Each number is 128 + 32 x the weight over its row's rms, rounded and kept within 0 to 255. Layers, rows and columns count from 0. The size above them is the row's rms in percent of the matrix's.

# layer 5 MLP gate, 256x96, rms 0.144, rows 214-237, columns 0-95
size [ 87 109  87 101 103 104  85  90  97 103  86 107 107 108 101 103 103  98  87 103 105  95  99  89]
[[142 142  69 150 231 118 114  94 149 122 159 106  25 165 142 168 205  93 122 110 132  92 166 125 151 124  88 170 128 133 121 149 164 110 129 158  91 136 152 157 190  99 147 129 162 160  88 117 147 119 107 113  85 150 125 126 106 119 133 153  72 126  95 140 122 153 120 159 111 162 112 102 115 124 152  94 104 139 204  80 111 117  95  99 122 117 143 118 132 123  56  80 129 179 146 148]
 [116 127 123 140 139 167 120 134 150 123  89 107 105 195  86 176 180 111 105 131 160  52 115  97 106 124 121 140 203 106 163 150 164 126 114 131  96 166 171 190 165 102 182 116 169 129 129 138 135 115 109  79 127 158 136  99 135 136  55 126 134 119 145  83 153 159 104 138 160 146 113 117 131  96  99 147 159 194 183 152  34 131 112 134 131 142 131 138 173 142  91 158 118 115  63 172]
 [ 96 124 113 128 152 131 154 156 142 122 118 168 133 123 150 106 113 129 118 164 140 142 158 107 107 117 157 142 149  99 176 146  95  77 133 155 104 123 116 189 166 107 118 165  86 108  98 147 115  82  70  65 112 106 133  46 196 103 117 165 110 167 155 100 114 175 125 149 153 101 159 140 159  77 105 131  92 224 105 117 144 126  88 124 167  77 153 209  90 116  94 109  71 140 128 135]
 [144 185  87  97 107 120 130 105 109  72 137 106 115 199 178 132 160  97 134 143 132 113 168 154 128 130  99 147 105 160 169 183 142  99 125 184 109 143 179 102 131 143 122 132 151  77 125 134 156 122 100 149  74 121  92  94  80  81 105 123 169 106 100 139 149 165  88 113 108  74  89 117 121 112 104  73 125 149 182  64 110 138  83 163  81  85  55 127 127 128  94 125  73 104 139 176]
 [156 170 151 129 138 176  85 175 158 113  95 120  43 155 120 100 159 100 132 151 166 135 156 128 140 143 119  87 136 151 110 138 185 127 165 127  84 112 152 115 158 120 169 165  83 137 121 129 119 134  68  53  69 157 167 163 108  90 136 124 137 183  97  64 148 137 130 107 148 100  56  70 185 124  95 168 101 177  84 144  77 151 104 105 136 132 162 126 105 141 127 116 122 166 124 129]
 [134 144 114 105 141 176 121  74 184 136  91 146 141 163 143 148 124 125 123 174 116 122 123 127 145 137  98 184 136 119 154 126  99 162 118 136 114  97 104 131 142  50 115  97 182 171 106 159 123 158 132 108  80 164 145 160  87 115 115 131 151 128 119 144  89 161 105 172 138 152  87  71 129 175  75 103  63 103  99 117 120 108 110 117  96 101 107 138 186  40 203  45 133 143 162 140]
 [159 228 122 140 140 129 177 115 111 161 145 148  43 159 153  96 177 138 106 124 145 134 163 131 147 114 133 108  97 141 151 179 105  65 137 124 133 166 140 135 131 134  72 149 164  88 157 137 153  88 189 179 156  90 130  98  97 117  89  67 137 134 124  98 124 151 116 118  98 141  54 170 118  92 161 110  96 139  99 154 135 135 115 147 117 112 164 138 138 120  61 103  65 128 126 191]
 [142 156 134 137 177 142 112 132  99 122 109 129  66 183 155 163 155 108  95 172  89 124 149 122 112 125  83 114 125 142 142 114 104 152  65 112 121  48 147 120 142 136 175 113 165 161 116 128 138 108  77  34 109 149 149 202 118 100 118 164 120 114 124  89 142 173 113 186 121 156 163 157 118 128 100 110 140 192 119 148  79 153 119 171 144  92 108  90 199 122 125 121 122  79 148 191]
 [135  99 117 128  94 160 121 121 182 156 139 109 122 134 166 152 131 162 125 102 135 104 148 154 213  85  89 175 208  94 115 140 108 135 115 158  80 133 146 115 133 109 136 134 201 162 114 185 166  61 173  97  46 156 179 127 129 103  95 135 142 143 134 137 122 139 141 185 195  95 154 142 129 117  87 148 111 123 166  92 138 117 107 158 159 125 117 167 157  97 111 188  76 142 138 109]
 [150 196 140 104 102 121 138 101 120 104 157 108 158 161 167 151 144 131 114 104 132  80 176 116 160 178 117 135 125 152 110 160  58 111  86 112  69  87 175 165 159  84 116 122  80 187 147 154 155  80  99 128 120 147 121 152  75 152 133 124 116 137 128 136 106 191 107 140 150 152 103 127  84  95  92 121  36 108 105 103  98 100  84 138 124 144  83 143 142  33 136 129 127 120 172 146]
 [144  96 102 119 177  68 178 151  58 117 165  91 116 132 115 171 163 163 140 124 122  73 124 148 120 119 139 111  85  64 168 144 152 148 110 117  92 134 122 203 177 120 147 171 133 151 134 153 107 107 155 102 102 130 120 118 142 127 148  85  54 180 138 144 112 135 104 166 134 155 134 117 143 122 129 104 100 100 149  52 145 112 110 152  75  97 162 143  65 120 131 197  59 131  82 147]
 [120 181 121 153  71 152 104 107 158 102 113 107  86 163  84 115 150 119 116 164 152 123 149 183 101 209 114 133 134  68 117 173 105 105 103 156 100 154  96 122 218 117 190 102 143 188 124 130 147  60 181  60 101 144 152 123 115 115 113 165 101 128 113 103  86 119 151 149 133 110 152 135 171 123 120 175  91 111 123 110 103 172 110  94 113 101 162 138 161  98  66 115  95 112 121 150]
 [ 79 141 115 122 150 124 129 105 121 148 108 136 132 166 141 154 154 146 118 119  98 117 192 169 226 191 104 160 154  68 127  95 158 135  57 135 153 173 121 203 180  94 123 134 114 178 100 137 184 112 115 126  88 162 111 147  90 114 100  91 114  87  97  71 109 153 126 145 120  88  87 124 151 150 104 147  73 153 137  95 119 137 115 111 142  89 141 159 146  67  90 135 111 137 148 183]
 [126 126 140 135 129 129 110 170 174 105 104 177  85 111 125 137 172 163 125 138 129 111 205 153 140 145 147 111 179  74 146 149 150 125 129 155 162 158 150 123 152 123 198 169 161 117 118 134 126 120 180 146 153 153 112  92 115  63 127  44 102  82  85 117 186 175  84 155  70 119 152  80 114 129 116 128 117 128 124  51 141 211  85 125 105  87 140 109 143 125 121 164 128 168 138 146]
 [149 139 102 112 157 139 153 123 177 132 104 155  62 194 125 156 126 135 147 168 176 124 129 169 172 173  80 139 152 105 139 137 102  59 158 125 102 151 127 149 173 127 158 198 119 108 116 145 160 106 154 133 162  93 163 164 125 157  14  94 110 128 157 146 120 110 153 130 166  76  81 130  99 149 145 147 137 144 141 114 149 140  92  71 103  89 112 121  92 109 132  84  95 122 196 161]
 [113 153 103 154 154 160 110 107 122 151  97  78  99 142 137 148 114  99 103 170 195 124 126 150 166 118 129 117 143  82 152 109 157 112 162 127 114  82 128 248 136 130 205 187  90 135  80 182 148 110 112  41  69 138 121 115 119  99  84  98 143 110 135 115 106 170 161 152 164 119 123 144 105 142  97 149  93 104 162 118 113 114 129 126 103  78 139 123  92 151 143 193 164 152 121 126]
 [125 150 122 150 146 108 207 103 144  97 157 142 128 120 158 100 139 173 116 148  49 136 169 155 144 187 109 128 120 128 110 129 129 131  79 175  78 127 102 146 162 132 148  85  59 121  66 161 172 120 125 113 151 152 177 132 124 118  98 166  58 163 151 145 169 186 158 107 149 133 107  96 127  47  96 127 137 121 155  95  88 153 107 103 153 107 139 168  95 136  92  70  82 120  88 110]
 [122 179 164 107 120 149 123 103 123  94  93  96 140 145 180 104 157 139 129 123 133 101 183 122 173 127  86 127 163  92 139 116 143 128 133  77 140 168 182 104 187 105 147 208 124 117  79 127 130 125 147  85  71 140 126 142  91 110  76 111 145 145 118 136 104 116 137 138 136  86 109 100 112 167  89 177 140  90  86  94 119 120  86 118  45  86 196 197 177 116  77 150 125  98 118 162]
 [127 100  48 153 179  79 209  99  87 180  85 100 143 145 145 141 144 178 148 140  64 129 161 108 138 164 116 148 154 128 165 131 103 170 126 148 157 118 157  99 165 101 119  95  60  87 145 151 109 124 104  99 107 120 170 113 111 129  83 125 125 128 162 138 104 104 144 138 126 193 164 139  85 117 162 157 130 114 112 100 136 102  61 113 147 138  89 179 191  92 110 102 116 174  91  95]
 [148 118 118 172 118 152 167 181 108 141 103 113 118 131 111 184 155 157  62  78 137  59 108 164  63 110 151 109 166 148 127 139 139 143 157 170 105  99 176 206 169  91 103 176 131 142 107 155 166 117 130 128 110 128 122  97 139 123 141 112  90 103  98 100 133 127 129 119 171 182  91 187 146 125 179 101 123 138 151 136 142 148 130 205  75 131 101 161 124  95 135  87  86 194  99 164]
 [123 183 113  72  94 138 178 132 184  91 130 143  80 153 108  81 131 141 117 119 142  98 201 130 152 158  93 114 157 131 210 154 105 136 143 155 138  81 169 153 163 109 126 107 176 142 105 142 157 150  83 158  48 119 139 149  67 118 133  95 151  80 116 144 143 121 138 110 176 173 129  71 131 156  95  67 100 127 166  87  93 156 126 134 177 182 113 169 104 109 114 130 148 136 142 108]
 [181 122 126 144 194 105 141  81 160 100 107 180  55 103 121  62 132 173  89 138 122 139 150 143 134 104 127 136 173 132  90 132 151 114 153 151 126 139 115 125 115 120 153 104 127 113  68 145 138 155  91 110 151 191 190  82 142 122  83  92 127  72 185 130 161 143 159 131 129 143 174 123 141  83  97  43 117 107 134 101  77 122 115 127 140 171 112 118  64 116 105 144 108 192  92  94]
 [142 229 157 125 170 179 131 105 156  63 103 183 109 101 123 140 153 180 100 129 129 156 171 154 144 124  22 122 136 109 124 149 158 159 122 144 148 135 103 199 159 131 141 136 134 144 120 204 145 152 162 104 121 128 168 170 141 146 140 183 143  71 172 144  95  95 147 122  93 166 136 126 122 165 108 129  88 133 130 153 128 169 131  95 119 100  95 140 159 112  81  89  94 154 110 124]
 [143 116 141 158 130 167 169 103 138 131  68 115 130 132  98 150 142  87 138 131 137  65 152 125 158 105 103 140 132  69 120 125 135 120 189 135 117 138 140 133 156  75 175 214  89 117  69  96  82  94 162  68 165 124 120 186  98 124 154  67  97  73  95 101 126 111 139 119 162 146 167 158 151 110 133 164  77 138 117 150 175 146 141  76 143 144 149 145 129  69 100 146 111 122  49 113]]
# layer 5 MLP up, 256x96, rms 0.149, rows 214-237, columns 0-95
size [ 96 112  78 103 101 104  78  85  93 100  70 105 155 108 100 105 105 110  81 104 108  89 102  79]
[[125  85  48 129 183 107  55 138 143 135 189 154  44 133  85 155 174  81 157 111 129 114 129 103 121 103 124 148 130 130 102 117 121 113 141 126 112 124 132 167 155 161 125  84 167 138 142 101 109 116  68 150 111 158 104  89 132 171 141 158  74 179 137 162  75 156  88 127  98 155 122 126 116 102  85 141  99 135 201 113 172 110 129 144 162 121 116  90 114 121  98  57  78 138 178 133]
 [104  57  93 130 164 167 128  83 177 158 166 161 116 148  86 151 158 160 152  54 155 138 127 150 115 102 100 116 119  98 167 150 155 159 124 152 206 170 110 135 139 139 100 112 186 153 148 123 152 112  79 112 119 103  96  76 150 112  99 141 161 131 134 151  95 101 171 172 128 162  97 113  80 171 140 188 158 166 165 160 161 145 166  95 108 137 147  85 132 148 199 123 173 129  91 119]
 [133 112 123 112  82 131 125 115 176 133  93 127 108 118 112 119 126 104 151 133 116 138 150  99 145 158 108 139 121 182 133 155 121 168 134 176 125  68 142  86 141  92 139 155 105 134  80 101 123  94 218 152 137 166 120 147 117 156 136 134 169  72  18 170 145 161  83 109 181 171 131  64 171 127 138 127 232 132 129 128 116 137  97 136  95 130 126 120 105 111 117 151  86 119  63 108]
 [111 148  72 164 222 109 122 125 123  96 161 167 133  94 136 149 165 186 154 112 198 141  39 107 143  81 119 136 107 153 139  86 123  89 146 131 112 151 137 153  76 145 115 128  91 108 123 163 164  66 177 169 143 132  91 152 136 136 155 161 115 139 155 192  79 157 106 139 109 142 130 154 163 161 108 161 123 119 173 155 116 146 109  79 133 150 127 147 124 108  98 144 166 159  59 171]
 [102 123  61 142  99 126 125  72 128 122  55 154 116 111 149 165  94 120 153  87 166 151  77 132 144  53 151 139 140 116 144  97  77 167  94 187 208 139 166 130 108 162 133 115 182 139 127 108 112 123 148 165 197  93 118 107 153 133 113 117 106 113 145 194 103 146 101 158 108 173 161 157  92 163 141 108 144 143 187  93  97 103 100 198 154 139 137 142 128 125 175 147 134 129 136  92]
 [123 104  90 162 125 150 159 157 130  86 120 175 113 123 140 114 159 136 129 103 140 122 102 126 118 148 104 106  72  90 115 130 134 119  94 129 108 108  82 154 159 175  83 126 237 151 155  77  81  90 159 107  73 131 179 141 158 161 111 163 112 206  57 152 109 134 139 177 160 186 172 170 140 166 128  75 141 153  59 100 137 124 121 142  88 132 159 125 124 136 130 133 153 112  99  96]
 [116  49 153 145 129 116  81 160 144 120  94 111 181 100 109 169  64 146 142 124  81  93 114 123 126 128 101 108 156 153 121  90 140 188 102 140 158  99 150 179  93 132 152  94 109 168 116 157 112 118  13  55 123 187 139 177 125 109 178 184 102 104 180 119 106 121 144 115 133 149 189 124 131 112 108 141 144 126 112  94 125 109 123 110 102 120 104 147 141 116 171 141 178 143 138  75]
 [104 129  91 131 171 176 102 103  84 104 113 122  77 149  83 113 122  29 142 133 103 145 133 120 118 103  97 129 109 145 135 142 169 135 105 125 114  89 109  98 185 138 125  83 175 158 101 135 164  59 115 103 135 141 143 142 128 105  78 105  80 117  72  95 109 208 140  92 126 175 139 109 157 167 124 148 125 151  81 127 134 187 118 188 140  70 129  82 159 164 129 105 145  77 167 137]
 [112 128 145 100 135  92 174 119  56  85 121 154 103 129 112 116 150 115 107 134 155 117 166 157  92 170 195  90 121 116 141 116 173 149 115 119 172 121 136 128 143 175 150  85  82 120 117  57  84 170  92 156 194  87  61 175 115 161 162  70 124 136 153  98 184 115  98  85  95 148  50 137 135 135 162  99 114 146  93 155 111 151 134 116 117 144 153  91 104  98 113  76 162 138 155 137]
 [121  43 154 138 156 139  91  99 119 190 127  83 133 136 120 132 100 172 127 110 133 125  97 143 143 128 143 126  87 136  97 151 133  93 186 121 153  70  62  87  84 118 147 144 136 176  99  95 130 156 178  76 129 137 159 166 124 102 172 157 134  84 154 135 167 159 160  69  81 112 171 124 163  70 168 121 140 113 137 104 184 173 127 109 112 132 124 167  79 197 150 165 150 123 169 124]
 [106 168 221 142  70 187 113 158 160  77 135 139 111 103 132  85 101 129 153 151 111 116 122 144 103 144 179 150 176 159  91  64 124  80 134 147 122 161 146  75 129 134 117  63 101 190 102 138 160 121  94 184 163 112 162 143 180 136 163 169 179 138 106  90  96  93 140 100  97  86  97 117 119 146 121 124  97  78 127 165 116 175 164 152 140 136  99  99 124 109 106  97 171 134 143 121]
 [149 112 144 166 117 112  94 150 192  87  94 128  92 166  97 126 114 116 168 141  93 150  94 132 165 147  81 141 121 110 118 134 201  75 148 136  99 102  67 142 125 116 201  96 126 144  90  95 125  60 188 100  68 108  91 162 122 113 120 145  93 102 142 151 107 123 178 107 110 158 200  96 149 109 144 149 155 137  80 126 118 183 148 153 114  57 114 138  97 113  88 156 144  97  89 119]
 [165 136 129 169 138 129 152  98 145  71 108 100  70 136  90 169 144 130 122 177 146 116  90  96  88  61 116  64 138 181  93 152 149  98 145  66 101  86 125  91 113 195 167 138 180 102 154 169 141 109 147  81 156 133 117  80 148 116 105 166 111  95 171 137 196 132 154 158 103 155 111 101  81  99 132  83 171 133 122 130 139 144 112 114  91  98 132 104 185 147 182 129 131  97 139 161]
 [154 146 201 142 141 181 118 122  97 112 126  98 147 126 100 111  91 156  97 117 117 162 164 124 120  42 121 112  84 118 153 167 142 145 138 114 139 147  62 161 127 143 136 151 122 128 177 114  95 170 183 144 101 163 106 171 173  60 134  84 177 151  68 145 140 201 100 152 177 109 123  98 121 145  75 142 112 134  98  83 155 166  87 120 172 119  87 135 179 130  74 143 134 149 141 119]
 [100 134 176 136 144 156 116 101 123 100 146 120 150  81 145 105  90 136 132 109 137  82 143 176 119 117 208 143 120 142  58 169 210 149 107 120  97 124 124  82 131 127 146  41 107 111 128  99 121 106 108 135 107 159 129  79 146 123 206 172 160 155  52 116 121 164 106 106 127 151 125 105 153 126 131  62 147  76 122 132 124 168 166 110 109 157 156 146 133 146  77 130 139 147 119  49]
 [117 127 152 137  93  33 159 131 145 109 131 207 134 147 101 169 143 143 159 175 136 159 127 104  86 156 134 119 143 203 140 175 107  98 125 126 127 125 123  44 150 135 122 112 160 160 150 123 126 149 133 166 175 177 171  96 137 138 142  80 140 127 112 142 125 160  82 121 196 109 132 123 141 126 126 133 188 186 144  70 198 139 136 117 180 110  96 107  74 118 100  95  89 132 155 147]
 [113 140 177 135 141  94 134 126 168 151 129 202 181 106 150  79 126 131 164  78  65 111 148 117 124 181 128 151 122 169 110  70  96 120 120 170 120 140 147 117 128  87  96 136 104 183 118 101 168 133 111 148 222 107 210 162 151 154 175  90 103 109 100 128 147 122 129  95 178 148 119  87  87  73 135 138 112  91 116  79  70 105 134 140 135 133 122 133  84  89 181 123 114 127 116 127]
 [141 156 111 143  85  90 100 133 124 145  94 106 134  73 201  92  91 159 144 120 129 120 144 160 118 159 152 115 169 168 128 166 138  84  92 123 159 157 171 104 197 147 141 140  62 116 114  74 120 140 120 137  97  34  84 128  81 120 110 152 143 156 178 154 121 122 178 138 126 136 105  96  96 140  87 116 118 101  97  97 128  87 147  97  32  82 130 153 164  89  98 126 134  96 123 104]
 [ 90 116 100 158 135 156 146 154  44 132 159 109 128 114  95 185  99 131 141 173 124 106 122 131  53 121  78 117  99 198 102  87  98  89 113 135 131 180 157 151 133 169 108 110  97 114 119 127 195 154 104 146 143  88 160 116 134 124 137 151 170  94 172 163 123 107 158 105  69 103  93  93  86 140 149 130 143 112 109 199 149 107 160 139 123 126 173  98 126  62 164 118 170 138 188 160]
 [139 143 122 137  75 149  93 156 108 142  99 136 177 167 128  75 108 114  99 121  82 145 143 150 166  93 137 144 138 134  41 160 147  75 185 110 157 107 126 155 123 104 105 164 109 137 103 162  99 199 195 118 143 134 129 129 167 122 155 128 164  81 139 134 134  62 197  91 126  95 134 125  72 104 159 156 159  86 138 111 141 194 140  96 101 113 164 153 143 141 139 115 128  94 145  44]
 [167 142 171  94 167  95 144 144 173 121 114 157 106 115  96 129 152 222  80 148 125 133 184 145 121 203 152 111 144 101 168 137 132 145 126 140 113  88 124 141 115 135 104  90 132 141 117 130 209 123 123 175  97 144 137  85 113 147 183  84 152  81 125 159 159 113 143 111 110 174 146 109 112 130 151  38  86 108 176 111 106 143 116 101 162 146 123 153 127 114 165 162 132 115 222 105]
 [132 141 115 132 133 117 141 142 177 118  94 111 158 146 134 120 173 183  91 125 114 125 154 126  66  85 144 134 142 120 174  95 170 125 145 105 124 108 119 100 141 141 149  95 131  64 121 153 141 105 137 102 110 177  70 153 121 151 121 139 115  85 133 110 137 197 136 159 134 111 117 126  68  91  78 140 116 110 183  47 141 101 138  88  82  91 197 136 208 180 174 174 123  88 141 187]
 [181 158 171 106 120 194  97  76 135 142  70 184 109 126  60  86 100 111 133 168  87 184 153 135 211 137 150 142 133 117 150 112  86 121 137 100 138  95 137 153 127  80  99 123  94  87 121 157  94 117 109 138 147 188 113 166 170  96 132 130 144 113  90 111 119 130 110 123 114  71 127 138 126 108 114 215 146 135 154 160 134 171 105 105 122 139  77 122 126 118 163  47 108 147 160 143]
 [175 148 152 137  79  59 113 139 104 196 132 148 125 130 124 105 138 139 130 185 142 154 114  99 127 171  90 202 159 150 167 153  96 141  73 105 109  67 130 172 174 129 135 130  85 169 155  57 115 147 120 144 162 142 141  97 146 116 106 133 112 113 105  93 138 136 108 129 106  87 124 135 133 156 135 179 117 224 165 120 124 159 111 166 176  86  95 149 137 113  59 157 101 107  80 132]]
# layer 5 MLP down (transposed), 256x96, rms 0.137, rows 214-237, columns 0-95
size [ 92 108  83 101 103 106  88  86  96 108  77 108 118 111  95 103 102 102  88 108 102  95  98  82]
[[124  95  77 109 119 138 123 219  96 164 158 162 102 161 125 107 141  99 143  61 115 159 133  82  52 168 103 135 101 192 124 147 133 144 155 109 153 138 122 123 145 135 126 126 130 159 163  83 142  95 192 137 133  87  72 126 139  72 170 131 182 151 106 129 125  72 149 106 151 186 170 154 153  62 117 126 124 166 156 139 149 103 122 175 107 108 138 166 146 125  92  70 111 165 114 146]
 [ 93 136 133 145 148 101 162  73 163 183 165  88  93 154 100 110 159 159 116 129 126 141 186 145 217 109 151 113 138 113 117 119 160 101 116 153 117 163 104  87 152 100 164  95 116 130 112 170 109  97 171 123 151 159 129  96 193 127 111 119 159 124 172 176  88  78 138 190 106 121  74  98  96 148 113 164 182 150  85 127 145 184 143 138 134  77 121 129 104 144 184 130 139 164 172 189]
 [166 145 132 126 181 151 109 140 146 135 186 158 142 143  93 113 108 125 123 167 114 151 137 144 121  93 161 119  76 118 158 164 142 123  97  92 162 165 127 186  70 118 169  97 104  94 200 110 137  80 108 145 155  91 121 199 159 114  97 149 132 145 127  96 145 194 150 198 141 185 112 167  89 103 162 133 128 115  66 102 128 115 148 107 130 132 122 125 102 103 134 184  50 125 144 198]
 [124 110 109 101 131 163 137 113 109 113  93 165 139 123 150 120  76 111 200 189 144  81 148 136 127 128 193 133 122 124 141 115 172 154 180 182 129 129 167  68 143 104 166 108 134 185 113 158 114 165 111 132 132 139  76 143 202  80 137 101 190  83 150 112 170 191 144 173 136  79 112 138 170 174  90 130 125  82 138 126  94 150 129 123  76 113 153 117 151 129  59 151 147 104 117 157]
 [120 159 123  99 108 167  94  65  91 120  85 160 115  83 165 158 145 157  93 144 177  96  99 118  92 141 118 174 106 114 209 148 154 147  97 173 124 117 195 190 162 124 180  74 127 132 117 118 117 124 138 155 181 157 173  95 113 111 113 143  77 116 146 139 118 117 154 163 118 124 136 144 159 133  91 100 113  66 200 130  95 183  59 120 156 121 126 120 150 106  89 140 126  80 140  91]
 [125 150 120 122  86 113 157 149 133 102 178 167  69 102 130 123 165 107 117 138 115 140 114 105 137 166 109  88 132 181 136 103 123 148 176 133 209 165 142 159 128 176  81 181 148  79 158 101  45  71 111 114 149 136 173 110 198  95  98 137 112 217 154 124 132 122 153 104 136 114 179 138 115 111 130 156 100 159 128 118 113 176 113 139  83  88 194 129 109 144 119 110 132  99 163  92]
 [ 97  97 146 164 152 148 112  85 162 147 123 146 112 100 121 133 148 101  98  91 160 110 227  87 111 143 177 119 156 142  93 170 154 140 111 104 141 107 127 141  68 102 144  87 130 117 149 148 112 119 118 167 144  80 134  84 144 146 102 140 105  89 137 108 243 138 180 149 130 147  84  84 171 134 150  81 123 151  84 141 121 135  95 126  62 159 153 127 176 127 136 145 113 194  84 159]
 [166 151 119 209 166 126 138 105 156 143  80  84 141  93 122  84 119 191  87 157 134 147 146 169 167 185  96 104 148  62 111 140 107 111 128 124 123 119 186  83 105  78 161 146 104  78 101 172 155 147 141 147 125 137 166  94 159 162  98 116 142 100 129  96 124 137 126 118 127 125 130 125 163 169 152 141  85  24 175 157 123 177 177 141 153  69 116 130 154 113 149 121 118 107  87 121]
 [150 103 150 175  68 120 137 166 103 169 128 119 129 230 158 119 108 211 102 159 147 154  75  91 115 117 115  86  87 179  95 166  78 110 136 172 132  99 115 180 139 135 150 135 134 114 128 162 102  85 131 142 133 139 107 158 181 144 120 136 170 121 122 128 132 131 123 151 226 118 143 117 115  66 110 145 135 145 123 169  59 116 117 112 135  78 163 118  83  98 126 127 108 176 134 117]
 [168 109 140 130 149  96 152  63 102 138 149 100 128 147 148 166 109  77 147 123 157 174 199  71 107 116 166 132 191 110 146 152 117 114 163 118 185 166 127 123 109 114 122 100  96 149 166 153 122  71 118  91 128 148 151 170  65  82 113 127 108 113  67  87 172 199 110 111 123 120  96 159  87 133 130  97  96 127  66 179 101 146 133  94 121 157 165 159 147 152 150 130  94 153 150 191]
 [102  51 125 113 134  82 162 143  93 136 110 125 143 188 115 137 116 206  67  42 134  95 129 149  96 110 141 127 107 103 189 149 169 120 102 109 123 112 113 151  91 153 135  80 140 145  97  89 102 105 127 138 135  75  99 153 119 140 154 101 119 175 115 165 168 165 118 147 197 152 158 112 151 132 109 124  88 159 139  96 142 125 133  95 109 125 193 108 113 170 125 187  72 104  73 166]
 [ 97 149  90 153 161 149  54 147 131 117  90 101 138 124 111 128 141 145 159 117 148 113 103 179  98  95 197 153 151 120  94 116 152  98 136 159 217 174  99  82 108 175 199  89 139 154  99  90 133 175 146  92 128 149 132  83 142  61 171 140 108 126 145 202 115  85 125 160 108  88 180 125 124  78 147 157 108 127 117 108  92 156 151  89 113 160 115 100 105 172  98 148 139 153 138 121]
 [121 117 172 128 184  89 174 114 106 107  96  61  99 131 141 157 131 103 170 159 127 100 122 141 116 119  92 155 109 126 112 121  65  96  98  95 160 190 171  98 160 138 155 185 120 215 138 149 151 132  82  58 100 147 100 123 116 111 141 156  80 151 197 108 131 105 122 123 136 130  86 110 100 108 118 166  96  59 126 170 152 155 137  92 103  90 120 177 165 135 155 133 149 182 143 102]
 [110 107 133 169 105  73 100 100 102 131 126 126 143 154 133 126 131 136  86 181 114 149 150 136 130  57 155 101 125  84 102 151 115 156 130  98 148 130 113 120 156 149 206 141 105  97 151  79 136 143 146 138 214 130 128 139 152  57  84 147 160 183 112  98  94 164 130 126 103  68 170  93 186  75 174 106 157 181 113  76 162 119 150 160 178 145 104 130 121  96 115 115 164 136 161 180]
 [111 125 144 159 123 115  97 105 112  43 110  97 172 130  87 167 139 199 155 167 138 105  72 151 150 155 151 163  90 116 107 129 168  90 136 127 162  83 120 128 102 172 129 162 166  97 135 164 147 165  63 122  73 149 158 118  92 130 201 114 155  99 148 147  92  76  94 113  86 137  89 104 139 157 152 101  88 118 121 158 117 160 172 149 109 142 137  93 190 116 157 136 140  81  86  76]
 [111 184  79  98  91 152 141 116 129 126 137 175  50  85 172 125 175 153 122 135 176 135 117  97 118  73 103  97 150 122  87 167 138 111  88 124 164  55 106 124 142  82  79 117 143 138  98 132 109 104 133 155 118  90  96  99 209 135 153 137 163 166 112 100 127 165 155 207 154 107 148 150  88  92 125 132 103 129 117 135  94 168 157  82 101 167 114 162 139 135 132  55 139 106  88 112]
 [120 173 103 151  79 150 109  87 121 186 129 127 200 109 116 161 154 188 102  66 140 171 131 118 151 142 129 120 123  95 142 106 181 156 102 166 176 160 131 130 132 158 165  87  91  93 129  98 115 127 132 115 133 103 134  98 114 162 135  89 141 130 151 191  77  96 139  24 140  88 134 132 134  34 104 149 132 140 142 153 148 160 140 160 115  91 156 126  54 141 106 141 100 154 148 126]
 [107  75 119 106  93 118  93 200 123 110 131 103  80  76 121 172  97 148 125 131 143 139  94 128 154 126 110 113 118 124  65 112 147  96 102 105 137 169 103  93 164 155 152 161  81 117  81 138  85 165  69  45 164 140 112 152  89  95  80 149 144 169 126  92  71 101  81 116 114 136 113 118  39 150 103 112 165  94 101 133 114  99 180 159  85 123 112 112 139 113 105 110 132 139 121 185]
 [149 158 179  64  92 146 130  79 163 237 108 110  93 149 132 109 151 139 135 153 131 125 135 128 133 137 127 164 131 189 123 182 129 180 103 143 132 135 135 157  81  68 124 134 126 104 103 101 137 117 144  67 126 130 145  85 140 156 154 129 157 128 101 149  51 169 130 165 190 141 178  87 183 103 102 113 125 140 176 133 107  97 103 166 110  97 123 150 107 112 136  91 152  94 177  73]
 [129 170 149 193 102  98 180  94 120 145 157 148 113 113 112 135  96  39 153 125 108 105  85 166  62 155  64 108 154 155 137 159 103 137 154 153 128 150 149 137  92  78 140 159 149 128 123 104  90 134 122 107  82  80 136 148 189 161 115 120 156 113  76 120 170 190 134  85 110 110  59 162 109 150 134 119 156 120 143 122 128 136 155 170  99  90 149  74 153 100 200 143  85 149 133 141]
 [150  90 188 108 105  68 180 102 174 124 130 135 175 131  91 144 161 122 143 188 182  60 123 129  87  89 129 128 103 113 122  44 144 144 172 153 200 168 186 129 122 125  83 147  97  95  99  95 103 139  58 145 102 102 114 128 181 113 123 128  89 100  96 100 144  88  71  99 114 136 141 148 126 144 126 124 115  98 154 124 142 111 120  99  96 131  63  88 128 153 144 161 127 126 127 171]
 [119 141 120  81  97 103  80 162 120  77 159 111 115  62 126 113 117  96 144 197 149 123 139 172 137 139 134 159 161 171  97 115 190 121 146 144 127 179  97 102  59 159 154 138 135 158  95 104 144 171 126 139 178 122  90 122 121 179  88 175 138 122 168 155 128 104 140 148  83 143  77 116 153 124 136  99 105 116  87  74 121 136 192 121  82 135 110 147 144  62 133 129 116 147 108 226]
 [106 162 112 122 143  53 137 140 130 123 126 133 116 149  90 123  91 122  84 152 154 127 141  63 143 201 155 110 157 142 168 174 173 128  91  78 157 117 157 133 113 165 153 152 160 184 169 171 122  95  94  85  88 119 112 154 158  91 125 138  99 154 148 160 139  84  66  78 101 159 119  74 139 136 154  95  68 113  72 148 121 107 166 105 138  88 131 165 153 141 103 120 129 120  60 189]
 [114 121 109  86 160  73  85 124 135 148 174 147 168 162 176 119 127 127 171  65  60 140 142 159 133 150 109 115  99 125 100 135  95  44 100  58  82  97  95 113  71 134  92  95 155  71 157 130  95 150 133 178 104 107  85  94 153 157 137 163  99 130 105 184 154  90 112 112 168 147 150 106  69  89 133 167  91 153 113 131 115 138 108  88  97 174 131 117 130 100  88 145 109 129 149 127]]